config.yaml
head_dim: 32
d_mlp: 384
norm_place: "pre"
bias: "all"
tie_embeddings: true
decay_shape: "exp"
dataset: "wikipedia_en"
Each number is 128 + 32 x the weight over its row's rms, rounded and kept within 0 to 255. Layers, rows and columns count from 0. Numbers have three digits each. The size before them is the row's rms in percent of the matrix's.

# layer 6 MLP down (transposed), 384x64, rms 0.117, rows 76-125, columns 0-63
148:161172148127094088085180106138114084127096180105134156131126144119170129064161119181078139154110089119129155051125115149092079112150178138088124093124131168153161095097174071163132129102167149
077:140113120108107113198112135182133177129188124108102107125151136178161155148124114148104168175144122108108137121103115093135122113102137148081074141171148074149063072191037095110133094134131139
109:102084157114166096090131101106150158085118143105160095104078179150205139111126058152120123145102174127119145120155111079142083136151156128052141125184167138143122105094138159103197098129170114
120:172112132085109158175069125066121164143124159097078139163176123153227131101117141112135127110103179113088136127145091130152143124177072145208111151111084119108130161140128107089133150113089122
084:136175164147090158113183089118120125126224137106128143146092156067113196123140132112136159130131084131157127125091143131141152080164176123156140094093058147146069082160100174144119123093124103
077:127112100135124105140122138156153100167171201190164103179079106117078145162123144123094145103163141163177169084079122144140148131162124104156139087081070139100110112168082105097059169120130132
082:094129084179113216110128183156121144143154061137113169119148171173132076072140127092108123113139097139087098155107182098111134142076147122136163065152087154124117149153140133114064156155125115
073:133136126154088109143083149163130107118143142156103172094128120169063121139129149150105144189086118184141123132125109112078071115108178149119127136186158074103177068149149077103165068125162176
108:147139140105184128106192065092147104110094149136187152172093108102152106200113145109129113101147175053127127112063112135119146163195146139125144080079121158141124129064135114133120109152138157
085:160102118146103200108120106141163095158160117131185075138172162138095082161143149143111184151141124136095139123117087134082205089136148138138089141078164127161096108100092111057150101092166155
099:114134112072094149171105070099083181144138156114102156156119130117204115142136146125179112089191145185089102169120105151121116108031185157164115139159140136120088112083111135132122143127146126
093:191150117091089103164059154105121225119160199126100120142137126171145127107129127123159160140099167158118157117126104160140098064094067132105112096153168127071108145122101151155122110143081120
086:170130118147133166167142098150115093111140136150118120150106119099151168113189132133092173136173100077125080088097068122118100127197197100117121122044142166148142116128084173105180100103105162
096:099136171129119084113103172144109089179109140139120140153131163095089131049070080121125184134140148080151204084121130159131116124140139144125120162146168157184121112165117126137104044070136139
101:168179104190136109091164113135169158114165127073123159153088126123065133112132172080059176198110111134129112113146133154120081136151122118084099167127157068108083089159137126145129128156174149
097:111099156149151110165178114088099102164098150161120130156142154127105133133142126129119186104152113123126139124096091125116088095132233136155064121135109081114120142067158146063228124132106127
107:141107089119075146143171100094110131112075115140156125124124219110103144159161108173124152095112120112116163135126162146152128107112118152194089175177135170125164092133115131191118061160079068
151:126171131080096127154126096146082126066140157132187065146152111149153094133088121134141150107105191119141098176128073108189108115060110178120191141122126128145095187163136127127125139141098073
100:056128178140169091142100154173143172145199120064110087135098108152122182228119122141126154132101165140147151135100117083138117128113122127162085132122136110053118110124100156081094148127140117
099:185162135108111132102137113049114190154113176116091102073119126110164155143146133095200102130120139115166126180110166087153128150166100100156088135135126105104158101107101132134169206112077090
083:105143093107101126188203106124111112140145133168191047125178099083167154169165184118089174131111144099147099179106072137166128137132122102133118132069108109137118113063127125129135165110119133
103:135153123061137122166119127125165123077176109105167164113149127200144115118094131122103102163160112131176111092099090176097105160114141134202120198163082128085115110118176169125114057112122141
108:070128146085137067079085129145139150160101089139176143120089141096100133138150125188096143169120144131147126081098154059093182167133158120171100057149160169138159121147168142111088122088153147
106:116122196101104121199154131108156083128085153146161078190140107135139137192064148130063153146140131094112080069137100142178113134153093150081114171123117124124122114131124123137150147202110100
072:107137119158130099147157118112200147138163154098162083156116180115133132172102127159124169132142100115131126156143137084126038106134060096147121076105163137100127079112054194162154167141150120
091:088176157120099145103150095124131127138112117113108154160154150140069158161118097136078169171127128125087165151098141098162150088162182112015108160139096127139136076176088142132145162081161105
077:114152124142063140137190122172082135100133163158080136162170134111131113096194154144110154106107131128180178159078074142103135193134140066130124088068107102186119136137136108108073119113137120
111:177136131103170105121123102143150158155120108134143093104135128144131096139119128086158152110153137146150058102118147152090200113169041092196104186117060166130094131134106139129185086104112166
079:128110145136121189140118131100096138153093175190134096081146149119163162173123136119092158139185113127060103167164082124162085073104143093106120164100122115174177089157076144137065145114160130
074:144115121136102138169178151101121127181119179140143030133145117080105111169122139133101169134127088125104107125109091153107105134178144133128100127066097138219103102115125155148136163104070198
091:144145108121102096117114143060129128141216137188160154107141136153142058080108141158152127132120208149114102105128072108110204111121126104087148167088142110186100144133097119128086118105163121
089:189133143144074109117173090116135101114085144145165114150110124113033108140130098157167144095120120151176171091147081190108104157198119080148146148093128165168150127144105148127124146064104108
112:126121141151123102049090162039160165155120118202103142093082119086107115170126097133125111162123149090098173110151120098133138137150168105173157153124089156090156140188102143140110097160097175
089:077121099171119069167069121113172138139073136108102180067129140155130157122105084119118181147121127142134119104154122117104101115112176147121117075160096133161160086220142125156154159121108196
106:125096097063159147127144105125115116142155103080099109082087145110130142098146145131061168180111122168110181118096094097176163222099156117179098115158151167145151124158152087178121138105119105
094:126185141112134055136125127169121127151140191164065145123116040113130128112118099129179140129156113062101171145094148149112081161121121183118069129101127125097193108095151124134127093124160170
073:134117156114154097139130028163120180099155135098134128082105149146151107131160134132133177190122107179190147133108136137077090101131189132103057131115134133118149106144057142142114191147106107
101:191119142160096107108129058077107149119095095131125115161126060116143131063060142117160170119098122186113155153146135187090126151158175165095167121125137172143093118110142147065156115108151109
099:194100121145117134168115141186166114131124070122105126113124073050089150181186160143175117124152137102141139134098084130096157130082109113115116143118201194066156104144114094145127139096144127
088:131135109128093159169112073135085114118088118116119072117113152150100141141185189120156197101161163139177146201125085107149113100107196065105123115143148132154106093122142184139124094076131144
124:111126173127145128111146061129147162141144137137184111087126176174146123106147196089131154130174106143144151104133108052163145181104104070131109099169065151127113109132141089140096094166098060
076:082122076085105117124108103216081179100158072143106106121151184129117126098188164150143118171144152121149167117089123102146051114146166121124113114216143130158137108127090136106125131112143147
095:110181094095096115130087168134170126153140131115124071157182113127183114132178158121091116114102115088173143088100115164154143078127104103118169077152105166150044146155129103112141177191164118
099:147127172118133119178066122153152110133134131158113130145180138108097084135095208162114157113162156103147105135073061089118157210145131127178114079108103151127119127135153098110097072158080094
101:119116078105166134163133162124127179144131169166133118051102156128112144158176133133152104108100043153084136149120094148162144078198123103093155144102173144161129155107140090104080097155078094
098:132135076113151106225107098104121144120147106068160126168183113172181105149101133149124174080134122118131162069176108136079150131091150119131157160145078137157150103137121139114155098072079163
070:115143159114127094163142134147133124110201126127129131121142157114180083080119162126114175104078144184124105097121135195134148128075185125118062170143120145162156109159029111100112130115074115
100:156118169104143113119190133118107127142132094127122111179127136138145102110115133135073092185164196096147164130090157120125147205103115184116138104096110096139118075191111068098047120147125156
102:176060123142125135071101136073160156097172126105097157116157096083121141159127186117142128099108166122083167141118177072131145096116109078126123181162138094140160179113063085136154143138169158
071:139103183131166150140156132126134181129136112114099086057077189092111112105143159142145091137110185177163143173134119113139145117076138096164100155125108069149141116154077105094167160077069159
# layer 6 MLP up, 384x64, rms 0.311, rows 77-126, columns 0-63
081:110175115139134081145134153128119167132158089096124150143165123137195122130121108128144153051111098065072102156141204103131133150101128152094112095136136153101071142090195157093202117119161117
091:125120171156112129180134166115115082097171147193089156124105085109095087184153154164176076176161128168097150109129106132153102101147156144127123118084083093137147110170101093114053133132124068
140:140200124120093110112134124105174171131104115099135107150132119133092076156109117186163135179159112197107123140165104121063106160134140151139145163123168104040091137149100047126138143113167148
084:124151118123095086119128121149155102143125163115083148166115107158171059117093075094156126168138097135127127151051127087150097106104191098112232155154141160130165096130171100136115157134113175
101:158129149131159180120158120168129111110143133176121120116155122096088095152111077115163075112082110093116100119117116077147060074162153060146171140112170108136163144113202168091189165136133115
097:122190077097095080198141189101156107120064152097133156184155109100132114186122122136155135135120147119142093119123067167159092087125136089135123112141174123142141115150085152131140168062168092
086:121095120075102120172154179087154166134092075124116142134080085128154162112147097180138139113051102085107150175103095074118140171185139096170112119174124130119178112108130073134165168132136143
165:188177109136132165090148162096160092191148134109115192149137116106101140141147093154122090118122093067113114135084117190117160103154135133147111122076098133082135175115194158072071121154106101
085:076113091131187096140087110097137083134144099063108157123157149157130089076116139055115106139091165094142103174142158192130150114133154133164089177113153119134059132129149174140114123161140188
102:154148138119150080118150123104147197182119143090135125136161105109096077130105108153134097171076081154121191105137073188193128139103100141144200150114085115092125085177136125109164120097134094
096:070071162129131098103143197145134083149068094139198154132103112086041101125103098167123100138123106111098149135118151159103142170123173158178112155124135150150151097142183105135181158125110142
089:133124164116153145062135114102145104115108128121090159123091113196167123060029141157168108100124130122137090098136179122187176124126103135099143130151114080091108121137138153103097168121145206
093:186130108151195163158118137073158166104196139107146106095129115128120076195163122121171094105119164146091102133076149083123113097128131092152137061083105111102152138095115144134156199101134129
107:183103163070160112160082139140136164184169128137105145101160134124120112134126131136127038145164147138149150098108042101132101109113145122132199117116055131105153129153140128112051158148160132
097:200144131092139130105134195125109220093134155154143173172126075113097138138112089099122111110162092131145117149060101150118182142132046121135129098147092141143159123138115159155111117109061127
106:147148081205157078126084124107117149110106149130062174114103099164184138146131124161126038127139170131096083113119146174093190164129093120102080152120116156124108182121105147098106137147156138
134:185139162052126111121140132152104182088094132121087140120212127138101080126103101183150157144137147116108146131109118108114124089130079125071177145129141185137089096162069125166183143092137153
100:138136128176140114086136140075166137085114118194122166157104155157091103095132085198146101119108147151138095164090150110107137118173115106102144113138126071176113200114096115166166097114046101
094:097143119190125134093115144176174050117148107123141197171157173108101113152131145137061135100133134124136121122119092151118125101136165040112098135157173179178118086120107152088137126093176151
087:136124168066090179136148090130141110140095095128084168167129131126143146170084131214158134079190082161094172106131128078160078144095129099115117140178192092153113101131127153153148128106121138
098:170119095121105125087084139141176094147125180163134168142174170133090069093174153112162088122091104172083083113129091125127108080103157133130154154152102144196174096102093117145072142167150102
110:176134111130075131151158132080143136111126085116138129104155155177120113154169114195070163176099056113070151098187127135111101160141089139083089156090109151145162186119120091143161134119172132
097:134151087138129153066154121139132114198134110194087174159106189107163131110172185075156113101151141117126088184070087154105129116121152089141105100147119125109089117158151117099094156084151176
078:083202118125108101055108128137123118154170130158130185134113105145149131098123143038146097158124139184144133096055178133135116150150124093165192146111085109126083136147145136101180101139115097
092:153124106092129114121095117140159139205112135128071139058136179062175151104139133154154073145112079039156126131145139142113130134082182169156137106091113141113179112172143154107087142133142140
082:143121161131160126118136128122242088116125118157151132143057134142185156131099096132101123103115132187133095158127110119149124103066116108117151125116186136096142107145072177131117093182171063
106:160136082086153135154092173147144138108115131223127103146197082106150098186124119158097146132145120096074092113129110102098100126055145155122135138114116166197163163081088114128130149122167116
079:126141083107101085125130130099132138112121134072132131200126141118167093100171113103084095174107167155159098134072196149132208094194080097150136127136117185137121134134128062144153152142138095
082:085115159166190058169166127117131182135142111094149104131166162165196085090130107103148092124092167144105130138150094181061126145122111117116153164134147074126142128153087157128092099150074093
092:154144132175108183076103179147105071197120145079125112133141044121134139087120141107143129159140184131081124105135186150115169118130181149043117154167123098112089110128109119140109158117118111
101:080096113076131112154167110119139083134138112123128140091074194117162139157112133194113153172103160156100134105125169128095162200067080158090131149139162116140064124164087162077142129149120154
109:134151125175156074152191161122129146112223109090122178158143116140093094138134122156139097110119089117153145071070141134114162108183089105186142126070134148095092127150109111106117177087164111
091:164169118122109101127146073106089209163115159152097194140102144129170109102138102097112097118117154155079169131128148118156114150101131147181175154086129134037110130060127125181115108098134108
100:152114163135137125144123141167094105130162114133167153108114105159141073140089164060127124161168124131087132109087085139069133125100145188181097158162106133134149080193154172151045130156110080
092:084119117167130108015150097097187141133147110129142170091131132120128159155123132160075129176117145175172126141131098128174160129107179112145102114191093115145088114124100096157088170072118102
078:128098119150127117144094167127132075147123147173122152162095079125089123113097139092091105077166212062127148133083142135137123175150073142164211101136101139167142142089136072107131120106174109
104:164102087161072146150146102172093089109170163103103108156148126133155130107116086167085179105130105087104124203144148116179106156112126120143132145104111180110181103174139174121138155126068057
099:137102200123117155082155164111132129098098089128161131132144206158107123134125070060126093064131125119181142082120138083190159145123153149130122135182124116168115084082115132172118111127135068
079:125161100086129132105127112100146139143155190135130147162185123145091115133105029095103071143093166089141098183137116142146142105130064127087170127137107173120147080185157100121101187153138148
111:129132126116108161040099155097138100136138128157106113123128128142101176113070179071118111191165104185094127095092128154089133103111119178167116188158101132155137093169167142183105184118126114
084:115127172153169118114107146130122089103119161033085131148191120105130086138089179123153139116083123142072096121133135188125151131102152102063100165146124183188118164131135189104115097158133109
102:134155156119094127149169133144136126107169131218116088121129123095168105125097102126177108192122125146199155102126142156126119114126159064175173080101100099106082131164126155103131077104112054
096:139153064174078107139155158087113093147150142090102149127123172146164106160157006163108115096130165157118167107123137161100122091141143120122174116071118163107091114083166146164116158117123153
104:110122102199127051150143127128175135161157118130141149136118158198102091179136133164118066175131165108076123136143137113062162131118131082123181151112087127122145099124115109106188068097094142
114:112124119114108153157114135062101123125179103144146070120170153155147105155103106150113161103180158126067165140119104072145120191134163095115086170136077134092152179100158063124115179080143160
095:161105099090119098125132111155098111184153130194130144107083159151163137089138131110103135115154186165128128153087102108139072073100096143162210148118113099086122141090198181160102126093165136
099:152098104147169066103117111143170086106152078151125171080063173117066101144116139150128152149163121159144130190142115121126157084177098145131140142140147117090156138139046160156140152084067147
109:188124128139152085165136134123186145109134118116118064118118147089093089114141099172151143090155131167140101142204126079116108112082143112087101130163172175148090171183142120147110078130054155
089:165155179155092125118103118072159145123143172161175154101157147121123124103097114118054114115160117151119152171149077135158077145108092071165182104151146132103094135094185126125069065106154093
094:132143192159077110120094108159129132135157140115121099137160139144112054137173127146132087131158120056127133119087162070124147168133121142166188129130103029119106143119177138105117194078145119